{"hidden_size": 64, "intermediate_size": 192, "positions": "rope", "attn_scale": 0.177, "beta1": 0.9, "schedule": "wsd", "doc_mask": true}
Each number is 128 + 24 x the weight over its row's rms, rounded and kept within 0 to 255. Layers, rows and columns count from 0. The size above them is the row's rms in percent of the matrix's.

# layer 16 attention query, 128x64, rms 0.145, rows 100-127, columns 0-63
size [ 89  91  82  87 105 115 109  99  98  88  89 101  82  96  98  84  84 105  91  84  82  97 115  98 102  87 101 105]
[[125 145 130 141 129 181 114  79 172  81 128 139 129 116 136 116 145 143  94 109 142 122 117 116  99 128 125 149 114 139  80 163 111 154 163 145 104 141 106 121 137 161 111 109 108 111 132 164 164 124 128 118 168 146 112 167 115 112 138  94 159  84 154 155]
 [ 80  74 138 151 116 110 128 167  91 135 146 102 128 155 137 156  89 113 153 130 100 176 150 124 136 105 134 132 144 131 147  83 100 104 130 125 146 134 140 114 128 102 149 156 152 150 118  70 126 119 151 129 109  84 139 114 145 122 109 142  97 143 100  96]
 [153  95  98 168 157 132 109 163 132 152 132 143 145 116 111 142  94 120 179 144  69 151 159 104 153 135 129 132 168 134 163 104 126 125 112 149 131 110 161 101 137  97 131 151 162 154 116 117 148 157 153 132 148 122 162 126  99 120 130 161 113 148 127  86]
 [104 106 139 163 116 105 114 122 108 147 154 137 134 135 132 134  94 100 118 119 123 170 133 126 157 135 133 149 159  99 142 107 144 100 104  97 102  96 170 119 144 106 148 174 115 157 116 125 124 100 158 136 117 103 190  93 123 112 108  86  87 123 110  87]
 [166 150 120  99 138  72 152 153 124 123 109 141 119 108  94 145  96 125 103 137  92 143 142 131 173 124 104 147 164  96 167 152 151  97 110 109 151  75 141 121 116 149 138 133 122 141 166 172 144 120 114 168 129 128 164 106 123 124 131 148  89 136 128 115]
 [100 133 118 152 107 146 108 128 162  94 145  71 116 120 121 138 122 124 153 145 140 169 129 145 142 115 162 112 148 124 162 127 128 139 126  99 141 127 142  94 118 184 165 152 121 113 122 152 157 104 173 132 128 147 148  63 122 158  80 109 145 111 142 115]
 [ 85 137 127 106  97 176  88 119 114 126 163  80 157 134 144 134  85 155 153 126 143 128 156 171 146 128 144 112 113 115 127 125 165 121 119 136 105 145 155 138 130 175 125 137 110 119 125 142 131  85 172 100 108  75 118 101 120 119 125 111 104  92 116 124]
 [157 105 125  73 133 113 130 160 121 139 132 151 111 118 102 123 153 139 119 139  98 117 176  75 139  97  96 114 138 147 140  88  98 120 138 131 149  93 124 116 120 170 143 138 103 163 130 131 133 177 109  98 116 145  80 119 167 149 159 131 134 162 135 115]
 [ 98 100 123 151  84 140 136  95 118 104  91 129 133 150 110 142 136 119 161 114 134 118 103 192 128 136 135 105 118 111 121 117 158 129 134 127 116 152 170 168 113 121 168 150 154 151 145 144 142  93 170  99 129 138 127 164 112  94 109  71 116  95 130 128]
 [105 159 126 151 146  97 182 119 136 100  85 109 159 159 135 112 121 127 158 135 177 143  94 160 131 145 137 144 120  83 141 158 164 150 120 155 101 132 140 139  99 114 133 102 129  59 120 149 109  83 120 134 120 128 130 122 132 138 122 135 101 138  98 152]
 [131 133 117 128 120 166  99 148 158 125 152 160  91 136 148 136  93 118 133 133 107  96 119 155 147 157 103 128 129 114 117 130 130 104 139  87  93 109 110 109 140 190 123 161 149 148 148 112 148 124 191  88 107 101 184 124  95 126 114 142 139 123 146 148]
 [119  95 113 114 153 143 101 116 123  94 115 113 136 131 117  90 110 149 139 118 137 146 201 127 132 100 170  73 127 123 139  75 146 148 134 157 138  98  96 128 101 163 145 159 105 160 135 126 144 142 151 146 110 161 119 104 134 156  85 135 123 140 148 129]
 [173 156 100  93 152 113 130 113 137 144 109 152 114 145 106 100  99 160 111 107 133 144 149 131 128 157  71 116 113 135 142 122 119 114 134 129 140  65 152 120 149 175 150 158 132 108 125 134 157 123 106 124 125 166 117 134 103  71 121 140 105 128 160 171]
 [138 137 142 130 111 106 139 157 102 173 132 154 167 112 114 141 113 104 156 158 110 161 143 108 138 121 152 144 139 116 148 104 157  93 134 102 162 128 150 116 161 100 132 106 140 149 178 100  92 118 141 116 109  58 117 116 132 139 111 153  94 159 101 104]
 [109 136  87  98 142 130 113 121 150 117 154 131 100 134 143 138 166 162 115 104 124 126  74 137 114 139 100 103 138 136 109 101 106 127 102 199  99 145 103 153 100 145 106 118 115 120 111  85 147 156 169 136 182 144 159 136  95 115 118 114 143 115 132 127]
 [155 152 108  96 158 152 121 118 101 128 133 164  93 138 145 148 144 159  91 141 145 130  99 146  99 113  85 175 108 146 105 147 138 149 126 136 105 134 102 138 126 154 120 113 126 134 160 166 118 146 105 129 156 147 133 180  90 137 139 127 132 101 128 197]
 [162 132 107 136 170 158 115 150 109 148 134 156 124 110  99 148  94 107 149 132  73 142 129  88 124 129 107 167 159 134 154 129 160 117 100 122 128  97 139  93 124  92 113 146 149 169 115 107 125 116 103 132 134 137 174 112  90 106  88 164 105 122 145 111]
 [ 45 145 173 166  86 136 125 111 124  89 147 118  87 128 130 135 134 152 102 122 159 116 134 125 123 117 147 147 128 125 113 179 105 141 164  91 143 134 126 124 153 136 128 136 125 149 145 127 122 110 136 105  92 105 144 125 158 135 121  72 159 113 147 107]
 [133 141 154 138 152  68 146 139 107 154 121 133 142 142 157 143 126  96 130 150 125 134 114 148 129 113 128 125 115  95 137 105 126  76  91 136 127  89 148 137 134 101 123 128 165 143 143  63 107 123 151 154  93 117 160  96 142 129 108 153  77 152 105  94]
 [111 149 101 122  88 122 132 123 145  96 112 118 112 128 130  96 151 154 102 119 181 129 123 139 145 138 133 159 112 105 126 193 142 107 130 112 133 140 141 137 131 157 128 111  96  83 111 204 149  97 145 132 126 132 100 133 118 113 109 107 164  94 154 159]
 [151 194 144 115 131 146 149 110 140 164 125 110 116 137 129 133 112 150  87 111 154  89 148 129 115 116 132 152 106 148 123 160 124 104 101 103 119 178 160 161 135 179 155 112 131 142 114 123 119 142 106  82 115 103  83  90 126  88 125 127 107 115 120 144]
 [132 127 183 147 107 136 125 149 112 110 123 157 119 154 128 112 138 110  72 138 213  95 122 154 108  97 138 119 158 120 156 130 145 133 117  98 135 121  94 122 120  93  72 117  99 135 147 136 127 107 135 105 151 113 135 101 165 117  99 126 153 126 120 123]
 [103 120 122  92 116 147 132 130 127 137 137 108 147 123 143 121  90 125 103 135 161 147  99 163 138 134 128 149 115  88 157 136 142 121 137 157  90 147 170 158 158 177 147 121 120  69 128 176 146 108 144 120 143  70 114 103 113 118 135  97 100 167 119 115]
 [156 134 163 122  82 117 135 145 131  95 118 141 136 135 125 158 125 141  68 122 149 110  71 105 140 127 158 154 125  98 106 130 106 142 107  69 130 136 148 167 100 148 133  93  83 123 144 170 133 107 122 168 143 138 129 163 157 123 142 118 116 139 142 130]
 [131 129 132 126 167 129 122 131 136 121 130 115 125 125 157 108 130 158 160 149 101 144 153  65 122 155  80 159 152 176 107 137 101 130 134 128 110 113 117  84 148 137 104 156 151 106 109 108 112 179 121 148 107 157 166 139 113 152 156 164 133 168 108 139]
 [156 152 175 119  61 148 103 146 147 161 153 126 117 121 146 128 113 148 153  86 116 153 106 121 117 116 114 143 168 128 101 195 129 122 122  96 133 179 148 132 119 126 112 103 129 119 144 149 129 124 114  92 122 123 161 106 142 149 109 121 150  86 108 141]
 [184 158 136 132 141 108  90 119 122 162 141 145  98 111 116 174 126 153  90  92  73 155 132  85 142 155 131 137 134 160 124 136  86 122 134  96 150 137 124 129 134 127 123 102 139 194 106 121 145 135 102 118 150 159 143 137 136 141 131 159 137 107 112 108]
 [ 94 125  95 129 145  97 148 121 142  94 113  94 137 116 122 140 129 152 163  95 154 153 131 118 109 109 123 160 115 132 126 163 142 143 117 156 153 157 143 133 100 143 131  90 139 115 107 137 130 127  88 115 149 184 100 161 101 190  81 162 136 157 127 126]]
# layer 16 attention key, 128x64, rms 0.144, rows 100-127, columns 0-63
size [ 80  82  88  87 107  99 107 104 101  87  96 101  92  72  98  78  92 103  85  79  91 105 113  95  96  84 101 103]
[[ 97 149  95 137 141 178 142 124  92  94 131 100 131 173 145 104 131 150 107 153 128 155 163 143  95 158 126 135  90 112 134 121 140 119 143 157  94 108 123 126  70 166 142 115 106  81 117 158 128  93 140 146 114 114 129 160 153 141 142 143 156 121 154 115]
 [137 145 132 119 131  94  93 131 169 136  84 160 135 100  90 100 104 116 130  79 142  88 102 140 143 116 142 130 145 137 168 139 130 151 109 138 128 139 104 153 195 121  87 142 161 162 135 114 120 152 147 111 150 138 137 102  84 112 124 128 149 154 107 112]
 [120 121 161 114 112 117 100 125 138 169 124 119 115  88  91 138 119  95 138 123 105 127 121 116 175 122 145 111  85 129 162 187  95 153 136 100 132 160 147 163 164  97 123 140 138 154 151 164  99 163  89  93  97 121 144 109 132 134 125  97 125 131 118 115]
 [155 122 136  94 104  99 105 161 143 141  96 114 159  87  61 126 141  92 143  89 143 112 125 142 148 106 145 103 151 169 168 147 134 155 108 110 134 146 136 152 134 130 123 133 147 177 150  92 134 155 117 130 111  95 118 144 123  93 108 126 152 120  98 129]
 [178 131 145 128 113  98  88 179  93 168 139 105 143  62 112 142 142 128 137 110  95 144 159 123 161 129 112 120 160 145 162 100 127 119 125 139 149 115 150  88 129  93 134 126 145 154 130 168 154 129  94 120 141 112 169 107 123 107 114 127 129 116 114 153]
 [115 108 123 128 137  97 146 109 153 125 116 117 135 130 107 143 134  58 150 111 121 129 145 121 200 154 164 124  93 106 118 198 154 159 130 109 130 126 106 142 143 122  98 126 137 140 141 116 134 131 130 173  96 131 126 183 111 112 124 135 156 129 149 108]
 [106 149 134  84 100 108 113 150 163 159 124 117 141 118  99 131 106  83 142 135 153 123 118 137 179 124 176 115 153 133 134 169 138 186  96 105 119 129 142 179 146  99 113 127 153 153 151  96 116 107 144 121 119  92 131 118 104 107 129 142 141 117 107  93]
 [128 125 134  94 140 147 134 120 140 146 111 138  90 103 123  99 129 127 147 114  89 108 133 123  92 129  98 142 147 152 105 110 117 163 114 163 156 138 110 103 148  80 144 164  93 110  93 120 130 173  93  93 140 128  86 162 125 173 147 124 170 154 139 115]
 [101 125 151 150  94 140 133 148 110 103 128 115 147 136  97 148  96  99 124 162 190 137  96 137 165 130 147 117 143 107 158 142 117  84 106  86 143 130 169 107 124 128 119 137 136 129 156 134 114 110 161 146 129 124 165  92 139 147 127 107 114 113 154  63]
 [ 96 155  77 135 152 124 132 176  86  98 138 133 165 162 135 114 130 147  96 134 153 128 151 136 123 134 115 107 150 124 124 111 131  64 138 121 118 108 125 124 120 153  99 117 145 136 142 133 151 102 176 184  99 144 156  85 103 132 142 128 111  92 132 116]
 [170 122 176 131 139 138 126 146 138 126 132 104 109  92 129 144 106 119 139 133 145 135 116 129 157 158 170 124  80  97 122 139 149 169 188  98 133 137 131 123 145  83 133 153 148 149 120 142 105 102 122  63 110 132 105 127 149  96 107 162 111 134 140 102]
 [ 67 149 117 113 162 109 131 158 127 105 108 134 136 105 138 120 140  68 153 129 138 137 135 118 146 134 165 124 150 144 168 142 117 157  89 123 136 147  95  96 146 108  83 172 153 167 130 120  88 144  86 160 117 122 135 119 122 125 129 152 158 140 141 146]
 [151 145 130  98 101 107 106 154 137 142 104 163 156 177 110 158 102  89 148 131 134 129 110 140 169 107 116 143 140 111 101 138 126 104 101 130 166 108 126 152 118  88  90 135 111 137 143 102 112 134 176 166 177 128 150 119 120 102 105  83 131 121 130 157]
 [130 113 111 131 149 157 106 159 115 155 154 103 160 119  83 145 137 138 150 112 133 164 139 102 123 156 102 113 163 129 159 124 151 120 122 133 125 158 108  91 103 108 154 151 111 113 109 151 122 128  88 165 183 111 157 154 105 117 155  97  72 110 145 144]
 [ 75  98 156 147 136 160 118 170 107 140 145 105 135 109 147  83 133 132 117 131 132 110 128 162 109 123 153 105 124 126 156 105 151 157 160 124 102 152 116 133 134 161 168 143 149 111  93 140 127 122  95  93  84  95 125 158 143 153 157 146  85 142 145 103]
 [146 140 130 157 152 174  99 108 118 112 165 118 124 116 167 127 160 124 114 158 127 165  98 122  88 152 152 142  70 102  98 125 126 158 154 128 147 115 116  97 115 129 125 155  94 131 115 127 104  90 102 121 107  88 136 172 135 140 115 114 155 144 171 113]
 [133 140 123 118 145 133 138  82 117 138 134 157 117 129 148 144 135 132 129 175 111 169 142 117 167 139 140 132  32  97 105 156 118 143 100 101 127 153 129 127 126 100 116 102  85 111 128 166 105 156  94 131 150 127 129 124 153 141 129 109 118 100 164 145]
 [113 133 113  90 165 120 153 139 156 124 108 101 132 175 146 101 115  87 157  77 140  97 101 156 149 127 163 123 148 100 121 119 131 118  98 158 128 138 112 147 121 174 142 171 148 128 148 117 114 125 120 183 109 137 101 128 123 109 133 136 147 177 101 149]
 [147 160 131 126  74 102 101 160 126 150 127 116 159  99  76 115 154 130 131  73 141 115 119 128 117 107 127 158 167 156 176 116 126 141 112 141 145 133 123 132 183 115 124 155 142 165 176 115 131 136 126 113 145 129 112  98 105  91 124 128 161 108 127 107]
 [100 132 112 101 155 164 186  91  95 122 135 131 137 199 147 118 124 125 138 113 147 108 192 151 143 141 117 128  96 115 113 130 131 103 118 108 121 137 154 135  96 137 167 109 138 108 123 144 125  70 126 137  99 100 150 103 142 131 151 144 137 106 113 132]
 [109 122 103 128 146 119 153  85 127 127 109 187 131 148 130 133 154 113 138 188 130 115 129 117 122 122 133 101  81 111  96 116 125 169 147 116 117 112 124 132 112 122 142  60  86 121 137 122 133  81 147 147 133 128 136 155 143 183 133 111 137 134 174 118]
 [113 114 114 139 131 168 144 165 112 101 121  96 175 130 165 122 125 108 133 181 172 108 134 120  98 125 122 102 112 124 152 114 140 151 138  97 131 142 132  92 130 172 145 141  99 146  76 112 119  88 159 148 146 128 151 100 129  92 135 109 103 112 131 169]
 [ 87 144 123 108 115 124 108 140  98 110 133 172 182 145 141 122 131 112 123 130 154 120 130 135 147 138 151  88 111  96 139 152 142 123 126 124 116 134 160 175 146 130 122 139 128 117 147 133 140  70 171 136 120  65  90 110 139 118 157 123 142 116 120  63]
 [116 121 136 125 145 126 147 131 129  99  97 140 138 135 125 120 188 102 129 141 133 135 135 130 111  82  84 110 130 141  99 126 156 115 121 113 144 106 152 112  97 143 147  73 105  93  90 110 164 142 121  87 120 153 129 170 160 107 169 101 156 127  83 145]
 [156 121 136 134 150  85 152 101 134 161 136 147 103 121 121 136 140 169 123  89  86 162 132 107 124 146 125 142 100 127 100 108 127 103 167 152 109 112  99 147 131 105 129 181 171 117 153 106 110 171  89 164  78 132 122 155 125 141 138 156 124 141 118 142]
 [178 111 138  92 147 105 128 109 129 190 151 109 151 109 152 116 145 123 136 152 113 148 114 121 115 124 148  88 119 109  83 129 154 140 118 136 113 140 177 190 107 120 166 143 126 119 114  95 138 105 131 117 127 146 170 136 102  97 154 114  88 123 142 135]
 [152 118 135 117 143 116 110  92 174 163 121 164  85 110 113 146 134 139 133 131  93 134 108 118 113 129 126 147 117 126  87 146 138 167 127 121 132 130 127 145 136 128 148  96  80  93 104 156 137 146  88 125 151 163 125 199 124 108 107 111 113 156 137 178]
 [127 163  93 141 174 105 137 121 131 127 157 141 102 146 106 139 160 117 116 140  99 140 150 128 108 121 144 105 135 131 104 111 100  94 150 112 137 106  99 135 109 141 104  79 155 102 127 104 120 130 144 181 112 108 157 110  68 181 157 118 160 130 153 125]]
# layer 16 attention value, 128x64, rms 0.126, rows 96-120, columns 0-63
size [ 94  94  92 102 104  96  91  90 107  92 109  88  78  92  89  86  91  99  89 100  93  94  92  79 102]
[[129 137 120 118 136 127 104 156 127  74 114 139 153 124 109  96 152 174 119 123 128 135 101 128 136 117 139 160  74 139 161  90 192 176 101 167 117 137 120 120 122 142 111 132 116 111 131 138 148 130 129 109  80 147  91 127  92 149 148 151 144 170 129 124]
 [145 105 151 137 157 109 108 144 114 126 170 178 144 132 118 109 105 133 144 111 117 140 112 109 123 143 148 107  94 153 145 114 126 143 166 163  80 146 127 136 102 137 100 162 121 117  99 122 135 121 118 141 110 127 172 126 114 146 186 199  90 104 135 132]
 [109 105 102 105 130 131 161 133  93 108  38  95 139 122 135 126 101 144 129 122 148 118  70 143 135 117 149 134 116 127 170 106 113 184 103 140 145 131 149 109 136 135 149 120 158 133 146 147 128 152 129 134  94 137 100 115 122 116  85 109 140 130 168 137]
 [155 135 158 147 111 136 133  99 124 134 119 141 122 148 129 126 142 130 126  99 138 119 132  93 152 132 114 111 127  93  73 167 101  92  96 107 132 126 147 167 156 147 118 127 149 161 115 106 155 138 162 168 146 136 129  74 171  74 109 125 149  80 123 120]
 [151 118 100 138  97 130 130 130 124 136 105 142 126 124 140 121 104 127 121 128 109  81 142 135 116  64 148  98 150 163 105 116 128 138 137 146 123  94 105 147 134 143 103 103 148 191 148 136 150 126 115  88 152 114 128 111 106  91 116 202 133 120  82 133]
 [138 137 147 127  87 119 108 150 100 117 118 130 136  98 148 107 108 144 127 173 127 148 105 166 133  67 144 163 146 142 122  87 123 171 146 153 105 111 142  99  96  98 137 151  79 144 121 148 116 132 167 103 108 123 112  87 109 161 155 141 129 157 126 142]
 [124 160 138 137 131 117 155 149 141 135 119 114  93 104 150 129 121 124 107 131 110  78 145 154 117 113  93 110 150 149 157 102 157 110 155 125 170 116  92 134 182  93 116  82 165 149 150 132 106 121 114 121 162 166 152 169 127  90 136 140 138 155  98 140]
 [111 182 134 139 169 165  89 139 127 136 109 176 133 109 125  74 152 147 131 126 120 115 128 143 159  98 167 134 102 127 123 138 146 143 148 173 124 139 134 142 117 146  95 108 124 134  95 122 148 136 138 112  73 145 115 164  92 119 127 112 163 156 100 154]
 [ 73 161  81 149 141 138 137 113 166 127  96 188 107 145 122 112 122 146  82  98 118 147 103 157 156 132 132 137  95 117 134 160 102 175  81 136 158 135 130 135 133 137 111 129 116 101  97 115 135 125 172 133 134 141 144 134 124 159 144 103 145 141 136 102]
 [106 101 132 116 113 111 169 138 128 105 133 121 109 129 123 114 110  98 130 157 123 132 133 179 149 132 129 129 172 108 152 127  78 102 154 127 152 126 142 119 100 109 171 123 110 143 102 156  70 125 108 116  95 147 128 168 120 169 148 112  94 179 126 163]
 [114  79 119 136  77 160 123 105 105 105 184 133 113 139 110 135 129 120 161 134 130 158 154 120 123 127 111 145 137 148 120 134  90  69 147 142 143 122 133 121 122  92 140 169 138 100 167 148  80 119  76 103 126  87 134 132 158 132 135 103 112 127 128 129]
 [168 110 151 103 134 150 160 121 138 161 135  97 133 148 164 132 107 132 146 123 125 138 112 168 111 120 128 144 130  97 110 126 116  87 129 135 133 123 173 143  56 123 141 145  99 141  95 147 106 124 116 127  90 103 112 109 111  96 138 131  75 167 108 168]
 [116 151 132 140 127 129 132 165 100 149 182 125 166 147 141 117 170  99 127 118 136 137 117 110 138 191  97 141 120  99 118 165  99  83 142 142 122 134 151 111  98 104  82 160  85 112 123 115 151 131 138 149  99 101 108 121 120  97 120 106 144 125 119 167]
 [139 142 141 153  98 135 130 109 124 146 136 117 106 121 138 147 105 123 104 151 132 116 144 105 137 172 130 123 132 113 108 154  93  85 114  84 116 155 145  87 156 119 125 133 141 147 135 107 144 130 133 112 166  90 148  94 169 109 110  57 119  64 131 149]
 [130 167 114 118 132  97 167 111 101 148 159  79 136 104 148 140 158  85  73 179 135 117 124 126  90 166 109 122 168 100 137 126 138 131 116 100 168 146 129  97 148  82 112  83 147 113 136 124 128 136 135 140 118 125 146 149 154 119 142 108 125 141 142 137]
 [107 133 129 126 138 137 149  99 112 158 105 151 125 103 136 145  92 170  69 112 140 141 100 149 135 123  83 114 108 111 118 117 104 107 159 130 183 113 130 100 171  98 125 106 168 129 119 155  92 113 165 114 136 137 171 113 135 107 128 147 109 111 171 128]
 [127 158 123 123 118 129 133  71 117 134  80 133 149 108 110 144 111 140  53 145 135 123  89 163 139 107 153 126 112 137 118 124 117 121 156  96 119 122 136 147 154 162 172 130 181 153 106 126 119 124 177 118 142 132 150 116 125 137 101 117 100  97 159 108]
 [121 151 136 124  99 133 170 106 125 126 120 117 153 124 133 115 113 148 117 125 131 108 107 110 124 110 110 109 128 124 118 144 121  89 138  71 128 111 117 161 163 132 111 111 155 181 143 124 174 140 164 118 151 101 128  84 146  73 102 152 138  63  97 131]
 [122 138 136 163 165 133 185 160 165 163 123 194 149 131 110 117 111 156 157  97 122  99  84 126 132 136 143 145 119 125 104 168 140 163 159 103 112  96 113 129 148 119 122 128 126 139  97 145 127 118 149 100 121 104 129 151 112  95 110 113 127 129  76 138]
 [128  83 134 109 111 169 141 116 144 120  84  93 107 149 122 140 124 112 149 131 143 115 149 120 137 122 144 145 133 128 157 166  71 138  96 144 106 174 141 114 118 149 160 161 186 128 152 131 104 127 109 151  97 104 120 113 117 110 149  80 120 140 173 134]
 [116 162 172 143 135 117 101 164 115 139 101 146 155 111 136 134 133 180 101 142 129 125  88 130 152 129 132  94  81 139 120  92 140 142 147 155 168  93 146 123 147 119 118 131 157 121 163 114  95 124 127 133 150 177 102 132 128  90 132  91 163 132 111  90]
 [ 98 138 145 134 101 104  95 115  97  79  67 125 164 140  93 106 154 131  92 139 130 122 122 121 136 109 113 110 118 174 128 128  97 175 125 149 149 137 109  97 169 100 125 160 147 135 167 126 120 118 162 120 122 113 114 126 157 123 136 108 171 135 143  95]
 [156  86 125 115 101 123 147 115 158 158 167 108 109 132 141 156  83  97 164 169 143 116 145 114 106 121 182 106 171 153 149 136  84 112 137 132 121 134 131  83  97 115 132 104 134 136 126 138 110 127 102 163 159 137 161 168 132 123 159 127 106 130 131 134]
 [131 154  95 125  99 115 114 133 125 117  94 141  99 101 108 127 114 137 125 177 117 136 149 158  87  84 122 171 132 137 133  93 163 120 163 140 114 127 124 115 133 141 159 106 101 139 124 136  97 136 135 123 120 140 168 110 111 202 134 153  71 130 146 150]
 [136  96 186 131 132 140 130 124 120 126 153 131 148 135 146 109 118 173 176 136 111 117 114 131 175 128 132 130  91 109 129 112 107  97 131 147  94 132 128 169 147 111 133 168 113 165 122 121 135 129 108 128  80 101  97  92 146  57 135 138  93 123 137 129]]
# layer 16 attention output (transposed), 128x64, rms 0.129, rows 96-119, columns 0-63
size [ 91  91  86 112 101  94  95  88 110  99 107  92  68  95  88  86  85  99  89  96  88  87  84  78]
[[100 153 121 143 135 125  66 125 109 139 106 144 121 106 116 150 103  86 115 113 113 138 126 150 128 128 153 139  93 127 117 157 144 129 134 128 135 128 172 124 128 168 111  75 107 130 108 179 127 144 204 110 162 136 144 163 150 119 108 135 158 100 141 125]
 [114 148 119 136 127 187 109 143 138 160 116 105 110 105 147 159 146 119 123 173  53 142 167 156 135 159 112 124 112 144 108  79 146 130 115 107 133 110 115 116 163 142  82 105 103 130 129 101 112 162 147 126 148 119 151 143 104 149 103 157 136 138 113 127]
 [111 118 105 111 102 136 108  93 130  82 141 146 146 147 124 120 143 125 101  90 120 103 147 135 126 126 134 133 100 120 129 174 151 106 143 175 122 128 161 179  89 138 168 102  87  81 122 157 139 102 159 160 155 128  76 132 116 117 153 128 120 126 128 110]
 [125 110 171 141 101  72 157 146 125 117  85 123 128 133 160 101 136 152 100 179 162 112 132  92 134 126 124 130 149 118 166 101  95 125 140 148 104 132 123 116 167 108 130 147 145  74 155 127 128 143  88 134 136  95  92 122 107 122 140 107 147 169 117 137]
 [108 159 149 136 166 131 153 108 184 141 133 114  90 114 107 163 182 111 114 133 117 172 104 116 134 157 145 117 148 108 115 131  85 113  77 112 130 133 131 137 159 146 110 146 105 128 104 136 114 156 133 140  86  92 117 146 131 142 161  97 148 116 160 102]
 [108 123 109 146 156 212 105 118 146 135 136 120 125 142 133 111 151 143 123  90 109 100 102 118 130 126 174 128 120 152 130 141 125 130 116 132 147 145 134 172 119 162 108 102 117 112 128 136 108 141 160  95 138  79 120 169 160 103  93 130 139 122 189 122]
 [153 123 110 106 173 119 145 113 152 153 140 140 100 145  78 152 116 112 135 111 153 160 132 114 100 143 152 102 136 153 101 155 106 107 111 105 135  95 161 132 120 150 161 179 125 130  92 144 120 130 125 142  74 125 158 113 142 147 187 151  96 110 133 133]
 [118 169 147 162 161 117  95 147  96 110 139 133 131 103 112 153 115 107 136 160 128 166  76 135 143 124 143 113 148 155 109 126 113 138 128 157 131 162 150 138 136 141 139 136  96 106  97 163  89  82 174 113 155 110 131 116 174 144  91 166 126 120 109 125]
 [169 117 117 150 147  99 125 148  69  89 101 112 163 119 130 149  97 114 155 177 127 148 119 111 139 119 140 131 143 163 115 104 143 145 151 157  94 129 117 129  95 115 151 108 111 125 105 168 104 122 126 154 148 144  66 106 106 120 100 155 147 121 158 133]
 [139 111 135 142 128 183 130 117 109 111 198  93 147 128 110 143 129 109 167  96 150 120 119 150 137 143 114  95 125 173 123 164 155 135 146 121 120  90 134 133  74 108 146 119 136 128 110  73 120 103 120 133 109 110 139 130 127 107 107 170  87 128 133 104]
 [152 154 123 102  93 149 146 135 129 146 176 121 140 169 154 117 120 133 174  92 167 145 128 134 119 146 117 109 105  81 152 103 158 130 143  98 109 151 135 101 135  85 133 115 148 165 182  92 150 144 119 138 127  92 134 117 119  99 110 120 112  89 120 123]
 [ 75 123 151 168 123 181 141 124 133 101 191 105 147 153 127  98 131 107 137 118 104 141 120 133 129 115 121 140 157 171 140 159 160 144 143 157 129 125  95 120 143 151 108 108 151  82 135  90 137 130  97 141 113 119 154 131 148 107  78 117 123 150 111 106]
 [131 115 152 150 110 136  72 141 119 110 140 107 132 133 131  99 118 150 135 180 141 150 153 160 104  94 128 175 130  83 142 119 124 155 149 149 120 143 100  92 141 130 165 128 153 112 153 132 120  89 100 117 137 123 166 113 154 116  65 151  91 135 128 144]
 [135 102 117 106 102 122 152 122 134 133 102 142 146 140 137 128 138 171 126 136 166  74 132  70 101  93 123 134 174  92 141  75 128 122 130 136 117 151 121 129 144  90 130 180 166 110 174 116 156 144 105 152 126 119 116  88 142 118 135 117 121 152 137 124]
 [162  93 141  90 131 100 116 120 124 127 115 162 145 155  86 122 134 170 130  79 162 113 159 146 153  97 117 169 139 114 132 148 122 133 109 120 152 109 105 118 108 156 176 168 148 133  90  92 172 133 112 113 101 150 144 120 144 136 139 154  93 129 133 125]
 [164 112  69 136 128 169 147  84 138 123 112 165 137 176 133 123 117 151 136 133 101 124 144  67 121 138 145 126 118 165 121  95 145 117 101 136  96 104 139 128 112 154 160 151 158 108 118 109  92 158 112 163 110 107 105 107 101 124 107 130 102 154 131 138]
 [132 104 103 164 131 164 180 121 104  94  95 133 139 132 153 124 122 189 127 110 105  95 130  96 154 127 110 113 135 125 124 118 120 137  91 184 106 128 133 183 109 154 128 132 119 120 119 104  95 155 136 174 119 133  93 123 109 128 138 113 132 173 147 121]
 [138  99 144 150 126 116 138  87 156 119  72 102 121 140 124 121 137 143  98 134 165 115 154 107 148 153 137 119 125  78 139 125  93 105  92 162  96 126 120 100 171 152 130 154 134 108 134 122 117 164 111 151 122 109 134 133 100 104 168 107 148 182 163 115]
 [151 127 117 153 151 119 120  77  98  96 123  97  80 139 116 141 140  64 128 165 131 147 113 107 124 114 102 101 163 157 108 119 135  95 139 136 127 176  93 149 145 147 110 138 125 137 109 129  96  87 110 171 111 130 151 110 127 125 109 168 122 153 139 107]
 [103 101 145 122  88 122 155 133 124 111 155 127 174 145 175 156 120 125 137  88 131 114 118 168 106 142 120 123 116  87 141 122 182 101 159 145 141 136 161 149 135  71 165 103 117 107 133 107 156 129 121 164 150 108  89  96 133 118 135 112 146 114 108 130]
 [155 149  91 137 134 152 130 133 102 147 124 170 100 173 102 101  98 139 126 147 133 101 115 112 103 125 154 115 116 126 122 119  96 107 154 144 114 132 167 164 103 186 127 109 100  90 133 192 103 129 147 122 116 104 141 118 155 166 156 111 104 132 136 143]
 [155 120 107  76 106 131 137 153 118 129  92 137 128 135 134 140 129 143 129 126 195 117 130 107 123 147 173 127  76  76 116 115 105  83 133 143 124 109 179 156 102 131 159  92  98 140 116 151 116 111 152 119 132 109  94 145 158 118 133 132 140 120 162 130]
 [141 128 112  99 127 166 145 143 146 138 152 131 158 155 106 137 165 149 145  92  88 127 131 164 126 136  94 120 134 116  95 127 135 127 139  70 167 125  94 155 111  81  96 157 127 118 142  81 139 110  80 142 102 106 138 113 117 167 153 131 100 117 126 126]
 [ 89 107 112 135 147 173 133 105 149 149 120 125 116 115 127 148 147 164 131  81  93 140 106  70 131 126 122 107 104 191 126 121 136 154  82  82 126 111 143 122  91 130 134 127 131 161 111 120 131 165 162 125 159 105 141 158 128 118 128 136 145 110 135  89]]